Weights of a small GPT-style language model, trained from scratch on English Wikipedia: RMSNorm before each block, 189M tokens.
Each number is 128 + 32 x the weight over the matrix's rms, rounded and kept within 0 to 255. Layers, rows and columns count from 0. Numbers have three digits each.

# layer 12 attention query, 192x128, rms 0.181, rows 0-63, columns 64-127
111149120152161107172121173098075123153082101197108078155110125137137162130153087254146140124143131184160171155095180148120080140104168101141136179176099175132126133096092148161059109116135158
105103130076098141181164155115130141208117031155145197088193147148108072112168077085087059113080139138136135140088090059126099052139138090096146184148107153119133083142140129090192140064058044
100099132092095131117100136138128168143101090119169196084206145153124070123137123099105076120096130136127150131132110100164126084166094125103164119132107157112127098132179146106201140101075068
140122099102121099102135120161096109056165187098083107103089140095104169156114169103118183139167128074125087085152114186170156137146095176110089047059133105119105153144146147125115143157142139
167112129113081158146144127113134171168117100116129142116117149109115149136128026177138114153102134132170160114094098116117078078121190091108115142110113132125140121131134163114115106105046091
160107165162149117146147119151159131181164108099115189123179157123098112093167117061111091117085151139145131077140110105100151093102163143099181133107180075179133038158184045122171109128099130
097146138111158101086107140072129098169156153127134135159134121135144155148121104097145158141125120170144130139144166078114085151092171107149107119118114105114180141109092134158129141098147144
143124113139135120151125158143119151159081106112160190109165115158118105113153093157116077107152109194121117147145119138112076106107146087112175115177104144159145076076164127150153115118092124
075124097121123093105119111133133111161137138205099180122189162142122144114152099143122153117084138138155127113153180123137143120146101174122135102105135164103083131213176159132145153149153116
102146087157145067110129104135072156072148150182119129118040147152147150144117182132113132105193099120145111171150109150148162083117110125127127121103095149088159162148094137112124159143186164
124146124166141103122127130097152167139168159099135148126139138089100084083118152114077146105114132084157115111128127095156177125164134136148069154132146131074140170202134098162130103163126124
145137102101146167146129145129100062082130097120071154152071116181140150147158179112127112169129112106087050089148153113175111152100147099148122047092111095114169097056106114135079157100144128
097137186085114100144118110108099102192112151164125113105135161171157179146060135154157154132075122133098147097121131115141130135150102133147145165133179113099143143123143093108159157127123134
132136119178139095126149148091136114210107139120164146146189094087137142130112103169124135152082154110103175122122103124095099136102156108134112091126146101153136089127151162146133105108080057
117118148133125114066172123115141141161137151102162106199201107083158174149107085139138133111116128183135098098147117038130142153143184145188121144140141123139128140105060195179151151081153105
161104135165092179147153135084126118164115055097183136108144121129087146085102092129119128096136117140161113143111096146112083102145137129113161162159115124169115124141077131154117113143090131
123162183209138127143088137076161085146122106097095155117156136131081128111118153118150141196145071105143106102140105092068127153117082133104093175136155158149122118111073093155120088134167150
166129132111146147136117108166111132109154179141176126083148122151109112174093148191136157065100118131160099100135125113133129096151134146147215171161150161078082138160164145130108103114146127
146102078111140123147135116205132085112141147154104132113144100124119126159120112051153122145115118131180125146097169107131150117106153094177125205116120146122049121132216188159088157129161124
091113123122104111076103119078098101072138091143126155116141107143120080146115086204128139104142116177105163170139121117107118162132099143110173137111122109121165163173134107137098112139117060
159088140116123138070129138119127119159105103104179159174148114087165145133092153105078116151169109109100129137084109067073071156141115092097179062127068088140120124120144141138122103091101133
120151141159093119155137166078185128140119074142140149079171147157113061131141154112099138136079160150106170155164143119159141123105166115202109167135156114127082115118128136143127113080084116
111093127091105160071087166097168111147112127164184117138144100124138179168146123080167108165086133091125121081111101139142124150034130143099121172147174136129075148100102191132126095104110155
173126131139111141073111128160161137039136073123127093076140104151161099089086163091129122143136198127193124145140120160129139151114128117146149097163073114169139107086113151112103074184084181
128153113148116134094092115164068113087113179178054121100136109121173131160128126233132147090100157103106161125196155160217057101093077140128217147125174112121084133120152059132096103131225085
156123152169083138124084124095140137181129133148165128098114125131100138141150103132087101219182078071136117087100083069106111128107155111142122141089158060127123170115093162127124127071102135
114102097106110128137127122134117068151121140156160119142111087113124151096129173091155144144128092129065139116111108191095164120109136160135117151112145146117086133137130149133126130136081093
141164134174142102168128128132132142127133142109185115121153152053131147128137186114143126162143132093067147102124150121078128141074133088144100154177109116155145100107156174153154113069145143
121134122139119159113096106160078117165143166142122174086096099170166129104109165154119135102192097122104142173172116125135133100144163123152082098087123160131120071174157128102131110097115132
109149171178150115135102149133048119125097154141131155120144112137168088103129140101118141157119137136099086129131101123119144166135117199130132109127126130109152135121116106177136136088148166
192161117140165077141116098140136144140125131161137126110152073174093097065102116137171140144146142136154062109151143126177163087110143150064135167094141176084076099130137128103080108166196182
100218110128123146102117162119130183139161128144120091105110140138136129135129151107108107095094137129149166118108135133099110123132117138064085181092158111113186134149130138061152153141072123
114148125237111124095132133152121152126107145096126123113191099108126134143111084116136119123103174109112134137157134098156195156136158146114139116160129154128113117153135165114120092118137100
112148168130146095166096171127116072155169160189097126108161133144134168079151143124136150162160080200159109150122156109107084135091126178079133155114161176135142132100141140140130131157124140
166094113169109065146066089100107138204140119100101130118092100145128129171118107099107136141079090107133058087064171164096199129124111142134117132143155129141120132217096182148101112091127120
109157104090130156169114098154093175155150096151134131197118139112140164126138127107087099203196165122088132061125124164117091099138181144141113077108148138146112160089095132115130109107087188
111103114154134120151157156149158142155168163098125129171099121099133092159145103134141092138113164143149113093088169155136116101132141111129144117105118115138145119126088094147141110086107139
148127161145156130204120134151136141152119122164159138129117146107117117119113190092093129127146138122165143133117129124099062125121174114164102155109120146128170076178116131188156103141160119
092106125154163139022103098183145120098110099089139128117143076089171068131143128122122073185153087129085125149121174090082153141078132099126123073140134120148140132092179093184155123087112161
167104153085067098175120118113139132177109156168073128119100131102169063119170130125134130145140130122175141121148114169162145126091124087122086143147161098134112153130134148144131123120126094
168145156119102127064173112148147134166138113131110142126132172134121115129142108118110128165070096118145104150201129078114116126127146117154116174195141129127119143080150139121112156149140165
143071090066108142150101102086171140134171072159166146113134103159102104117124118136105194135102142132130098108173175142125088102153118129144124145152155134124077167135086112153110092094150112
153128164131079163130145105097131103123117116117099136113144089125070100128123184165090131150120117129137137097095135169130089094122167139100099150187093074194121117111160050117109085144121105
095193082078124142189142095147076180097135134094104122162115191126126138110151118179164125151106069127138096146111142149137164170109152163124128074118138122180107082170148083105159121077101149
145178132095119140145144113133155126142126103110087108158161135109127178082206102088162067151109053100113131134137120129078096132172132125101147103125103145103145127168169097124192135073138169
151111138124084124101123172131098109154138160142093151130194110120117142135147104161134128149130140151122134111150109175141138106119112142153159125095132080165184136115154120134065171163162126
116212086119141177149126110134130098096148082170157153123104103150101085132122092177123153121114101140157106126128108143192183061161097098101148099187127149182110084137129131127119079089156148
099178120145141123120140090126157082140131126147131153127090121161086085110165158169070169136113056096161170152144151148144176109118154155138149153133133170120161113137156093073142121182117185
111111082078172151201123104105159122156169115118148123132180148098128076070138103138134099150130097124100115068103119102089106163148117119141118041144105136143164145109118167113131093154112097
102093125166126161130103136101174126153125110081148143090087129093114136173125113099148096079139192088148106070124132083119169143095150113132116139139166148177147115159113142096153151144140149
155134109084107109121152126131137121114082203106099100100098175150127140132099141081173158158127164172144152155145120119119168129149102157119156102063130127120134042162151069090174113140147160
159152147162118171111142139113181134114174140145163193119134117130180130142139145096156153120162135129148087135136146137154144134167150161116167126106096159147105149119174115101074167107095135
074096129046115152126125141092077097092109146155090142117091100161122136148110164090144129094107167142165087094138129123092169099123124122120148079122112100111138134100098137126116095152180104
151136147121100148112080082120110149097085120140155130114104073153133091103068105170153141162151135131159121135155132162159120144131117092170142195135072087149147162160128161102095111113151125
136113084152103149023122122153093088162133121106084200118143166101122100086121137074138174109110142101145098113153145116124088143095134065085114115131196119124111103124125096115094133140123108
138196156113117066140108102150122114131200160178064128102081102138109147103140110054128129111092110154115117110191138077099068129120136096127095109081136106112113151186111077145104104152128116
174128130103118135121143132096108117125119176127124126149126105113148119141144155155164154141100124133143132149154154195159123144195059164128128142095142112199075147115139148137126123115095120
153161076114131164103095119146130094133107103115123089171099211177123147106120150110060144035165119104094133120116135093129119148128124111116154081116112149090154146156080137074124129102111164
104124154123108136140070140107136139111132121121124122152145174118169123120191137201127138076141166132108128123149135167179122096150112101094083092156168183164069138187109122112155125087117127
187113119115112139133068125083156192175102170172174167190179084171140162134127070077122088142123127097133094172096149109062077098118143108171153111157118146178141128119150120102128147104127102
132139073101116161155126100178100115108116147167077194118123094132064122126101150141107143123090151095166088225126078172109109091124111134118139125143155099082122111149111151141100122155168150
144201188143075099153111135119104123109112154159074109120158137121127139129153096139120156146099152131111120166062125086079139131155091098121162115137101140126105096183095172166175110163119132
126140137101172156167107119171148138125116115093129111133130112144202176128105085114069143062143151127109144084079108141098150165143162126096061107058159102107130118137127131125167176076095179
154151144124171131120089160162149080137117098103161148125218100095136126157089109107115144179112097104089122133130207138095100111133157089111093124127104117117156157087150159157092134122139159
# layer 12 attention key, 192x128, rms 0.191, rows 0-63, columns 64-127
166101146156142097131076122121112111107107103122128083148100071135142138113118143097126142088151131089124128121141149161155154096097103105122124175137180138158158121120122111116084151143172139
116129148127110106172075171108093111153133149141138086193146080153163149118123089132102101124092081133086153141042131106100062158160096130162079175148112146145165146177107112139142069150034144
123120159162100148142101159076138097145129121146136098186153109154136139130134120142117119107118086091105133147073106122106071144117141128139119142132136138160209145154130116145142119161127156
074125163143126118129159150133137115118167167112167103128141146104125113109147133119114063148102133188092136131084114075099131153181119097147108133137117103144138130159144117160170145110094155
110123124139127127125086093152104106106147101150147104142141093113140128113134180087140128109141111130103121130150144137139132149102037148142114162148122157153154128107134117160141148170139136
123125122088067145134123150129121124166099118154121134136140118149172108112123111181121154149124078111149125133049112124119079159107109120111104153120116179114112151152133133106113089135076125
152135152157132071143104144126131159105071110137103071111090081123155151141126122136111179119135173081166170113116175187163153086128092104110100131174176160150100135099061141125106098116103124
189126104134142093144078087145153122110044112145116148164130130137139165150117101104131110089095128107091162125151133149141098147101113168139118154123104160167126152145139124134153145128139110
111132093107096097108098149090114151172125141160163089159109114114121128120155154144128105143099086103104149076046096143100130167117122125098066160132140110167109163141108120139151114106046199
130079118128101160120167147111148106145135159117138142107119140131122109148144106126126116122133133140144160123101091122121138188115111133101097090108132116118127108111116116138104098166127138
055108153120093130118168109153129121110107101115173133065120186121155113142171147133137146153112106174133122121147101125130150157174128154131117125141112108170129141097122133118185086140094149
137188110081096113131062088106176149129087156117115083093167159124085095110187129169098091113175154105173109093129105168130087126148140155098077101131136096120098161178191140083095149076136153
110129144116110121054138140174069105082120208158138114102111121079144092148163164162172165132204140146118125131134093156128206107127086166137146113082079100168112137070148097153080101119175157
167134169107091090135068126061119113095108128169145106121085075114155147142090148104125128142140140126137127126069175166162068156128110122092178174171118140139119105138120180149080148190148057
110136188120142124180086137217129123089110120132091110094128084145192144136077170087179167088102160116158184194084110169132124135169128105146126132122149133140140130132160083122133058168149145
077102148155132163091039138150111091101106121165117190153163112147131117173149131186147140110157131099113132132095156160181134112089110125137142150146190149127142129117136136149160159134148115
138101119100081165188095113169165127133088084129147128134100146152153084146170100117111098105127169161172169140132160105157119102113149080106154136105108166193146123171143065078121148149066126
135105137178167131136174145148158129149182153119132185098124121113143120183100140094131096145098129145112103111131123083096140160114114117118067096109107109126047089101132127094151131150148119
128120148156120165119123143125177167128160093108172089133137081060116175103156103129090109126136116100052108158148060157097141125155166155146127154177158142147133152067109153169109160113128121
074111127097121167122096070109144044118137146172121131133164152128106121134187157198090126134145144101110099145110142157179194097048169119100126089081137105173074135108177104116162123100138147
139147127204127094146140101082097078113105170145125162156162102121076179133102129118150129154106124100136171141128138167121107159134123084171194117096139171160164177112117158155119150176186079
120179145157119098080089128086097140156155124132153144157072119118097137137125149239101120121133141093105118103098125133104092122175116147074136143151141087100148140118160133136122193128091134
112138164136112085136055130075129126117079108167169081173133070127152161115116072120090129095189073116130128129081144132097096158151145063128192125167150145134091118112114142126054148123168087
153106078136110160106184121172125124141123203123115130124110158127067129163112120137119147160081070152154135133123081131174128118129108152172174178106092156126144129089151111151140109110132152
088155116105139080082124091159142133159206160131113112119146155112087093135086127117217099191112059152145131123085149129109166153163104122018078051072177112152098085093170131081152121100156188
170111102126116127111128197097151100113123112190122115171133081144173163129122113116109148053172145064145155150103129125132039108138134120167129150121119160121163119137148085168048130148130119
088143083147127131133162158148133156114148118143112125097108189134120171149115098121102106103115142169131138158128175062122139133179176097162090135126100142141128140106133090130093173136082165
108112110155133128072075090119130139109091095149130135132170100149166139151141105094119165129138139121075195151114128130137096106081140129103204144144135161220105126087124127096131060154154146
109134103187119122180161129132169082131114111130102142143062140122104120142153120128093108118057148095138135070122103123170163075159152067063090135075208140131106132106166112123126142138160176
138123096106146159118121130103121116109132112146109156117099125098116158112161124156133141119128107168115168122110133141163094133116105092122179115124147106131138137099165127091127107139119126
083084092102066132111116141176126046153166155148146227113068163111100115081153102144133097152125121125181089118150063107073122180109124151070049129153087166147112163172186122181107085115129132
112151121099097121157079054107138102136094130143092147138080067139127120091105122120157147156117125145101144129145084111156129147159154149107141080087193162143132150125118113113104110113117087
188121106128129113140154124128111074115141105120119137148150162101152164142157126120146121138115083152065122099091120107130104145109118149097177091128152150121120092104090169115130131086116163
124138095104118115128138146130117108109156126154132181113081135163106132152122145195112127138099108122124137083175105150127152113089144099085101095138139147094050104133141154150146120099159117
137153118093122134164104091088154169057092152157159127086107064105162108099178112113137087112156106108130127137111105119148097117084144045150133187134104120101165168090143156185133083136124041
190085152145127116139199096114144155112062157178150135131104130109128127126162152088166135073113152108145135164098147154097148086166093094246182088143167095121147176131111125149110143150162122
183123107082098107128133097129106099071115109122132126108177155100091142128146107114091195135127131099154088139121132155137057106124137189128141124136164166107121124121107102093080111198105127
157140123122131150138155129083111118100140150147128154099099109130141126134122109114106115120106173173133100130148131102188160144160119154137157132134121067118172116170143087134123147084181111
107174160167131137117073144105087130137123111153105178174170158119150108159116126096153094137145116099080179181091169142138106130115149111093145139083120112078209176103149116144198142155149142
115121134128160135136145159149107137128139157111129123162089101114083097100186113143078083067106073076105140144140155098111116086164111168042071098125106149126131153124108109099194122139188175
137120147139136109122119107103121107166130198110145128110116120158133120121165179202122115115179132159122119154189133127113155132155126162097087096132127151130130129109149123080139090139109145
123074126168102065088126091113131142137118136136136090139111106141174129101100105197125170099181147153126101129119176164105207170168098073110119119157091147114079131164104153150085122122116140
107098132167146163108113134127132111164111146123132157075132093152118148136121089167099174084138149114142123143178142120176189167128101102144089137100173152122075168141151146161142165117110145
117142085080083199133132177076163173137121107127165107113113151107162132164138093149112103113137137102114129124154110133072142097164116143134156118146159188097148122158080146123158109111137087
131128183098111158143152097133117106106130114109127090167139170157181140132117089137145115121155130086101137164141112147138148125117112121139162151122157141102145149116118074160124117143165114
130189123126149095139193128151105125130155068140136111095122105122112118108133158189111160116123134164169103085176085109112128111085172157150071121158144116099113130146152105133138156116153083
089144089072120033118134121129156068112154178068097141136107135135070081062196074192112126115098110168177160116171147101170118174094108148044086070129130133089191111129123102123090078138130102
158117162148165072196123110100087111164103100155104116147129081139158143161130138081120085125159106107114155143089098107121060158130153105119127120095097156153170158141202159134169123127061107
129136129094117135072087134073109131091110112119142082165073094121143144157131117179118148098144150075124143106118163168091085152107078146127130185141142175166119191152122184148114136125115084
116121071137117051138097125178089180102112155183141117156100136146109113139143124125102085136159121169070132142117156115122113163128110146140117165098087114121076114091136125095098119180108102
163115134166083127155087168098090134111123087134110117150120151156135118106075124181131092142117115107131152183084092142122090109115164167160123130116151104141132156127111135123107101148118103
183157104090115131124102150125118096170140082134101148107177128110086138162130060037147158116127122114128131143092104168100126131153167152210129130144106117140052163102057131215107144095087175
140110137147111155094152121135190167093139104162175125095118123118115180095150126088125136101126140128162133104130109100139121144078169146146104146110154110132103136138159090140131082116107105
124117099157161127189089100116136127189162159110086122166205142056147144148121106053120135135129137097128160136098156093114117150076117134194168171103128137140152169113153157183162125116143118
148116130105108125102136143177172120168180109160182097185087118167160114100124163212125146108115094184124133134113138111116147155111194134115093135113110146146136185136166143085143148125173128
095101098152127096176117122118124146127073163167120134151132133088179133098107132131138137130116116080125153121108124178134152132165136142133188170152152148085173112082055191149178112125090148
132131148089149117167145100136143116121144133113150118066113113124128098113124049149152108119094102105169128127152103129116152153134228100124082045122091110135178111154163132121166117161170115
153104097114167180127132120138163155190102131110137151177044171131149204124168145132099108135111103134114054100115114147085138126150178127138127132083141110148152148116130162063060151132097148
094124182148163082160051118098135160093124071097109145142145069115118133181109115076125116109104094083065183177066140120149144193143146101223197138143124111161162145121092162152139106150109118
101101073135186161150205111153128097116182146091094143128069180079115126090094113100138137127104117147174110103171164086112174156155190146142117129117146091081049104129133084098117081096127129
113146191151132151109052092083117148118116103146140128255230079067156151196161110064154124127135077136065156109091169098103120186128146136192184169168115148174163147145122162149142150185092141
101105128075110081139146166105151126105166119084073145069144098162139131116134126127155112157121115148200147133174104114099183131149188135164145110084179117141141059089179194135134116117172127
157144172106153087136140157129133126121104097136123103135104138163161139071136088080134157109164108152100086142168114127193113107168089148135149166114169140101186144078119103113149096149205079
149135079075087070144168130127120133145103159150097147086087132131090091093110167128133141108102155183180063116186112109170176140122094160000057116127089136094098150137180127097146123177154084
# layer 12 attention value, 192x128, rms 0.295, rows 0-42, columns 64-127
143126142161128105125137142140128158153124133147123117099148075138140122069113116127073156127116161096172115161126121091132151091145200130110109108137122111110141127132153129177126098158111097
108124095150156119067119144206107198151132192173135131115152178144129186155062137129145121096129085135115175141127122140158115072118122130111089156133172181129110182145155115107081162175099141
145132081072106167148095126142108165151143088165086080118109187114152134219114111158123138116137128154106128111132146154158154083136129074119086114115139176176070127068144087060087143132078148
092149143138152167094123136116105169120102104128164174138126138111112109102135107153164079154122108175099136112165166150096166175129149170148174187121107111111049078102154097142126169102148136
022121109091093120153179112112073169134159080110170110124084137088163094119126115122146127122123130151167098148100091187154174144119073088172110146183116134147162142120077084091133058114126145
098078132112162103117118193160126103180103112093146167125170143052210145108128081053063178146170196117130187095090126156106168131125101119167138123156132133165081132088090149078124172152127085
144146123130152133130116113120080109120117171062099098116169124170129138152104152138179186170124179146142124143143179133118129099048128090139156066154110090141154142139159093124169145110153118
085098139116131115082108129143153122070132101098157143150114181121111171117141142135154098157116134148123089106121151179126157139081113167132159097162130101131107126178105176191133135119138134
152115130090096171129129147126138096204129118143188126107145138185124182159097099122071167168155098135140137169070139124125103110143129091144102137058140151101141101138141125114125127151087151
114128131131072178122147174139103093119146107118141153149144132144152078160115164116096196113126151125129090126135119159122131135159127123135114090073134101121142088139131126136138137110120079
131154135160140125061119086225149121113081100137136151169174094163115100157101148109052134124138090149134173141108135148153158129140177134082120141173132112088132146110134113142098152113122106
132156163142149104141152184144127103195152132132160091089154118111111127117178142100120171135144130114180166148164125158102089088124185132198123095203141176140122148161141170168127157168152115
156145129109157116141114161107184133157138170147155119129127102130124160082123140153131083115090101104130106111122125121162111151181143106115150154098097115119108152144103135132147124152125096
089190205133130128165085092155122109083054110098099074119108102203063181119148086141134078147148113163090176119107169105117106149086155192090165151149157097134112121134144140141183140092141138
171114145127125126134140088126124162125147132149163179189135120122177108090087130127103164143161090092091094149123136112133100145105118156097072170113142127118131133115148132144116112162170084
129108076120100145076146091148145128129155083136129194145097127102127138110092139112088083140155093112099104185122089143108137104116134130105139103096139164139124132143187110122132161162090119
099148120163170128134122127113152090123141158122098075125136116119162132097177170147080141114175166144106140133137096093109144109088176168135103091130133102151132070140098077170161077093141119
188130098089059115165084108150119104130113131133159164107123149174153138139128118066163131106150109096104187112105085146167134107145065095085132137049142125120156094120134143051139108095138099
124097151136128082142137142114089143140140150157162118137160111161073140164112130084162094100125110154128097138142131110173118107189107124137155116201131101119144131143093128149159134144118117
132145096091137160151109082145102130129168124163088083150113096157118074154158135165169080112100131153135120089156110151102150139145153151134124118067125157192110124123107134105177105123095119
138192145145108159146112159088184110115139139094109099080134100157119128152177126117132102121129081146110149139160141120120123103091115147147135064181153115093134084161139176113109155089140159
128087165115148101095105108094166096134120172073155149129149155182095150159130118120167148093094076125120143152159133162157110097058141101106085161121116125117129142155160130148207135170141126
127127070109045144171188140152114130185118096089170156125047169171131116118096109094130132120092136149134167145134118178166103121100093129149077167135106172118176107081101098129155177143113116
093108139110149156107090141147089096147095096091107158135154116156101086107060162132037172091124169111118111138133173071158140124137163181121132095157144118128147108179120159135184142138102150
117148135168144096092145187146099113163159107093111125125160126071155098160154178154128182174158139118128102121115115112097108179114152094109119142124157111129116135140116163093126112112121079
115094146144166167114120140127116099109147105073147133107127171170111139168096127105135116110116116132088145168141152163158069098082154132146165114147207117106132078093160155141179125105127157
117104143109158130121125194073136147105182174133093116094157127111182114096138173105163138146119095147146098168187135110089088161118090141114100169125169093102188154126107149136158124130091149
165148140119141129102157151098142133059170109124139132095144136092170133130129175164110059111091151116125125165168133132105127135128152142163131089138104141104136130140136119121128140227111123
124141105132173178137102108131123156119153156125170141139131084122141105133107127125104099090155151146106142139151143112101114136121147165099122130087111116201054097136116083159122086106138116
134176073139148120077136080139113162184132150150141154111109136056139107154100156146094137108135136174150083121123119093135105073140157131141099155157098131165138148149122076158092177078131103
140121113110086135126115121134131115114134114115100164111102117122145110120102099125151118195131112130091101171116107170136155118133153125128123118105079165122099122095144170081066117115158130
177148059105068093118113046147094084126100096142109142126063160106062118146162171157136088161103120158127193173182141165109106121169136092101123138087120121188155130130139105128118132130127110
121137086090074135161100116157081138136157148103137144146163140137111177124101132122130169123141067147157119113138118136107097110120124145156111106137120128145135104133110136119120127110172128
116146173126087109129120171108097164096145154080108121112114077133139114169124122075119109141168118118143096181138124147095162100064096085167124114116094178166118121146137128128096092130104181
161140086107161149085163140189157119147182182173120123110123077142195131123138178142122158162097117090137135152143126078110129137131162100197153135119112126146101123070179134087131127097127165
114107139153103112178145084116180160143135156150080134159136127118124125133129084135163087119105125117125127122124141136086139104110140111093131126105086159158152121181154144085152119155108119
106162111161116152130171115123145073110088146072089091163152099156094129142157077096102136116122150152162140101118157146113097133111112148137203102087073105139108136123159123145165125070146097
130127114157197121102096149172142133122144175153097146111118070098139081121132083117130126110135132101158097117163093114175151211126136112161120159170138129085145140102103102164140150150124087
114133126129126114111117092156177118116161139117115117074123135163151093158147160110096100168100078157127075113137143105131133105082078160140091152089117146127173173084157124155129142134158157
134074145134106132104158139124169083126146079149170154146126138171185123073145074048108145103171147116137107099071179112125169136156088146124138100081126120110112126071106158119115163134127113
086127129149124131132103122116150127153082143155118120117113134163099109116130106144106141113178128159116141091173105159118141123099148150171058116047139077173112156112110140142174140152116134
142152115088145160104108139117157127108139132103144109161133142133149153131127131134107156032131122162152090153181097132101130148186162169140122087130137080123135115128095095147100079107166182
129119152101169169115070126121080101135092117136160149177138140175082115131109144132156121119144121122118085151118153141185180063075152136127159143159190088124160146107253166095115148156133178
# layer 12 attention output (transposed), 192x128, rms 0.173, rows 0-42, columns 64-127
191106104128143105130164139135174135134131087127143130159152143173154144103149129100094156101118143113220070122107121107145137068205134091169149165154096135130149106168154160128121070155106128
083163175124114159102089108165123121130111129141096166111162100162112163151086111086145100115139101115131163133119091082095149105114144167092037070119158164070166132160218113070145162166155164
151115065141136180116128147110134149136116132135101076123063130140047159114120071097137147154155118167131131145087112131123138120177192167136133125091125106110111102092111127123165151153098192
137179114108098133136104094106118124126139091127134171157128151083170127196172135149189130110134103187115142068148110149131154233119113139221114117147159137145088156148106094174080158159152123
079135129141165150119096144136085161126117105094120091109137128105115080173114166148153125099137127157090091070149107117122151196152127111091166167204102153174107101133129148157214108067137115
168066170126152131102165144104111104222092076104147132105126165136158143096100141014181132135097172206160166144166094135087111204123141142124096150139160101165071142172132167174142179096163097
176137128141159074064139115130113153156123129101014099065115141117113105152168075180148149137088154200136178203160149123139170102117076148176102133115105120119147057147148143119129134160112122
134128149149101108098090116097162122128111110102136137103112157080115139094139134210138095158137138160090178109091145176124120137115102149072139125160111137105135143126144146156113125123112104
126134140075215183166110156061171130153123118150114084114114161182119188131086101104110211115112166065172131164166093079144106137146150126097167091116170153131125130133148157114129122164093161
144115138193158088164170194129140075143129133112190160162063158146122107148134158092132150136130128106154117152173084164132132124126126075078139116099083124143103113093116137131091120081136157
125144089122107143128169135138179112156129062113138176162179109164138077147144157122141097115140109167185190149156053146143114111128129126133053143088118124121123143153106123158133098162067173
153089144100051061071114108143178150142127133127136157123149092170197114100098134044109170107107109150153177124133147118156149110146126101179095144139142126164110129152125214075099116121075151
147063156111143159159122120129210125107115183139174098134143138140137176136135138115131094102141169154158098112116166120116158145153126128150115119108112136098116134126101121158069116174110116
179178104084052058191094113112138140127121144112080089101109184170138172107205116153153110127126144101045190092121135112163102078125116138127158125060161115201155142143109156135158130127166154
105139139106159120155134120117147060127109109105152208168147108181122053100109136191147148158146119139118049158139139122150125138156092105117109111174089135134137071162153127154133094143164130
109138067142154151162131109119148080125114085104173126111114127100152090162092117092157089106101101149174101156136097145131095174176168119061084111136088082119157165090200036129110151169115144
148143127127109098143113129123067084114127140131149175116160161142110090112136143151030118140170133171123179139128141152146136093138187118130168107062093123105137116163139159163136117047119082
102063142132180158128131141106123101124097147115133128079107133100060167089118177138161151156140133058117090090121085144130127191047128147079170098128152068145133114122133061158161118095158123
094096153117109069135160108140112177088112152119110072119105150098150151131150143097139114130123094074173089061176148133110119121147109116152142121164141142109130127098123137143137086146089097
126137069104089128147097085116120134140117137178034134125115121135121115122107157142100133113130150147094158085111141128117147069115120123111176183065120105170147122091087131096125092146127109
106170117145096099110047129096102154128124108097124114091146159141108157149144120194146144156146089073092140095100176126161139146064128137118146122109173134187126119114136147106079109097085142
106150188122079088152117135085153102118103159106095109104186118087107136103105113210155175172083116079171158218120131091134197101128071125101057115126211160131141099116171123080141117158149152
110109104125163150164163146132160111134125163121131092054051161179132128125092137191128154130125081093171138135169117132157139183161135128093117097135138158149110091150114127140137095182149175
133143103129120066167175105142115109109128115073110174131120167163170111123096195026043132100099117077150159156161101099166138081141151142103088074115098136157176106143122155105124122132103117
103126175166111123133127172129110118106174115103144177171122097097137107110141153150134124163113134124096133188119114190097130178083171129091102142144138148100113125122081249088168102111123067
138167142166120074114099132122140089133129144168110111100059134098168137151125100176144113096100114173141208111148116102110081148095128147113106094134162165183133103142122107131091092175146177
176141160097100121127122131094123138102120179151150173100133120091166108106094163112146152094125113138132129175137199128116110086129064123089067183149128141104144100099125147107103115144160132
163185120172114135114081117109134147105146120145152191125112137136159095122139160034106116121098071192178135148097189116077114128158154098139127143154131171166167141126177100142110167165158149
107152107155099157119123110163112082132131117115168137159110172118124149165137189173129126123156137149092143154123173111111176133115153157161172117149114110151114157207132115096150160132157077
120105072108071188154165097153080148164101121138155170160136157168160126124133152209128079096151121145207083137104124147132125114188154150203089115104118140171081138190152169124097146098109167
106120101130164166104088148130127085109174098148135171076114067141131130119133093077179161144093133126111103157128148118129113155076136119125156148125100136117095144114183125089099095147159144
149147099065088161194176143152160103100125148134102136162103109140122085102143112250095117143106133131086123134127098113126130158191143139111148057072086086100127144101119095092149169079108160
121182144101142183107153121137136150152142147117136097185114106102114159119121135183147135095203106140145074085149134135099138138124167185114141115139105135107145110127120123156109131059088148
126152181134097148138091111116098134112112139065092088080116131144129092152112069063089221109145162106123117153131145091107107098130126153143077151087125060121143138120126162128092136131103120
120111089107151146103146080135087100123080103156052094116125080200118170119119167096120171114105116198138186131133113057179142117057117107119084138142151122099114106104162155084114091134089155
121110150128124126150121144097179117164149147167116109118143111098116158185114102166153145107140141085133148149077172151122084156098136138119115128072133094111164135129111100120122153148134117
167195123129100060086171149131131096181095172136070074150154153158166149139121095112155145132117150166115158161147168108195143085098101105192227122113140152170104131116116071115116166126175144
129143138172152096088084123138095110089093158157117172124102026162165090129109185095087108115106106095147153111153168147125169160128073117081093162122126159129094084134145172089159159098182119
090162120127138100133089097179059136110116125168155152147124113154136094140131127212108144087114146184147122161131161096164172122081102142124088152159107174112122128084146132106080121127082148
118097133137167083121147134172123074160119065121132191170135161130115115069065138070101151108128154094176061135116213094105068126156101105081128136177111150195118146114123089163073131163155139
191140133132096112189115151095128134141128138115054075101124099189112152139120091172154192151118174188180135115159162139103075065105120101117180152125179163136135114118107120144109095144125077
149101096070129135113121090141129155107168123132154086184144153141161139094100135094084113048167137102170066086110126134140103120159108115148186106127066144135140109135129135137096093027144129
128129105073158137137138105184098113080110140087059082094120136082114081147168094046148086180137109059114173224107166128138160114099102095091112125183142132144158083112204103081176132181133183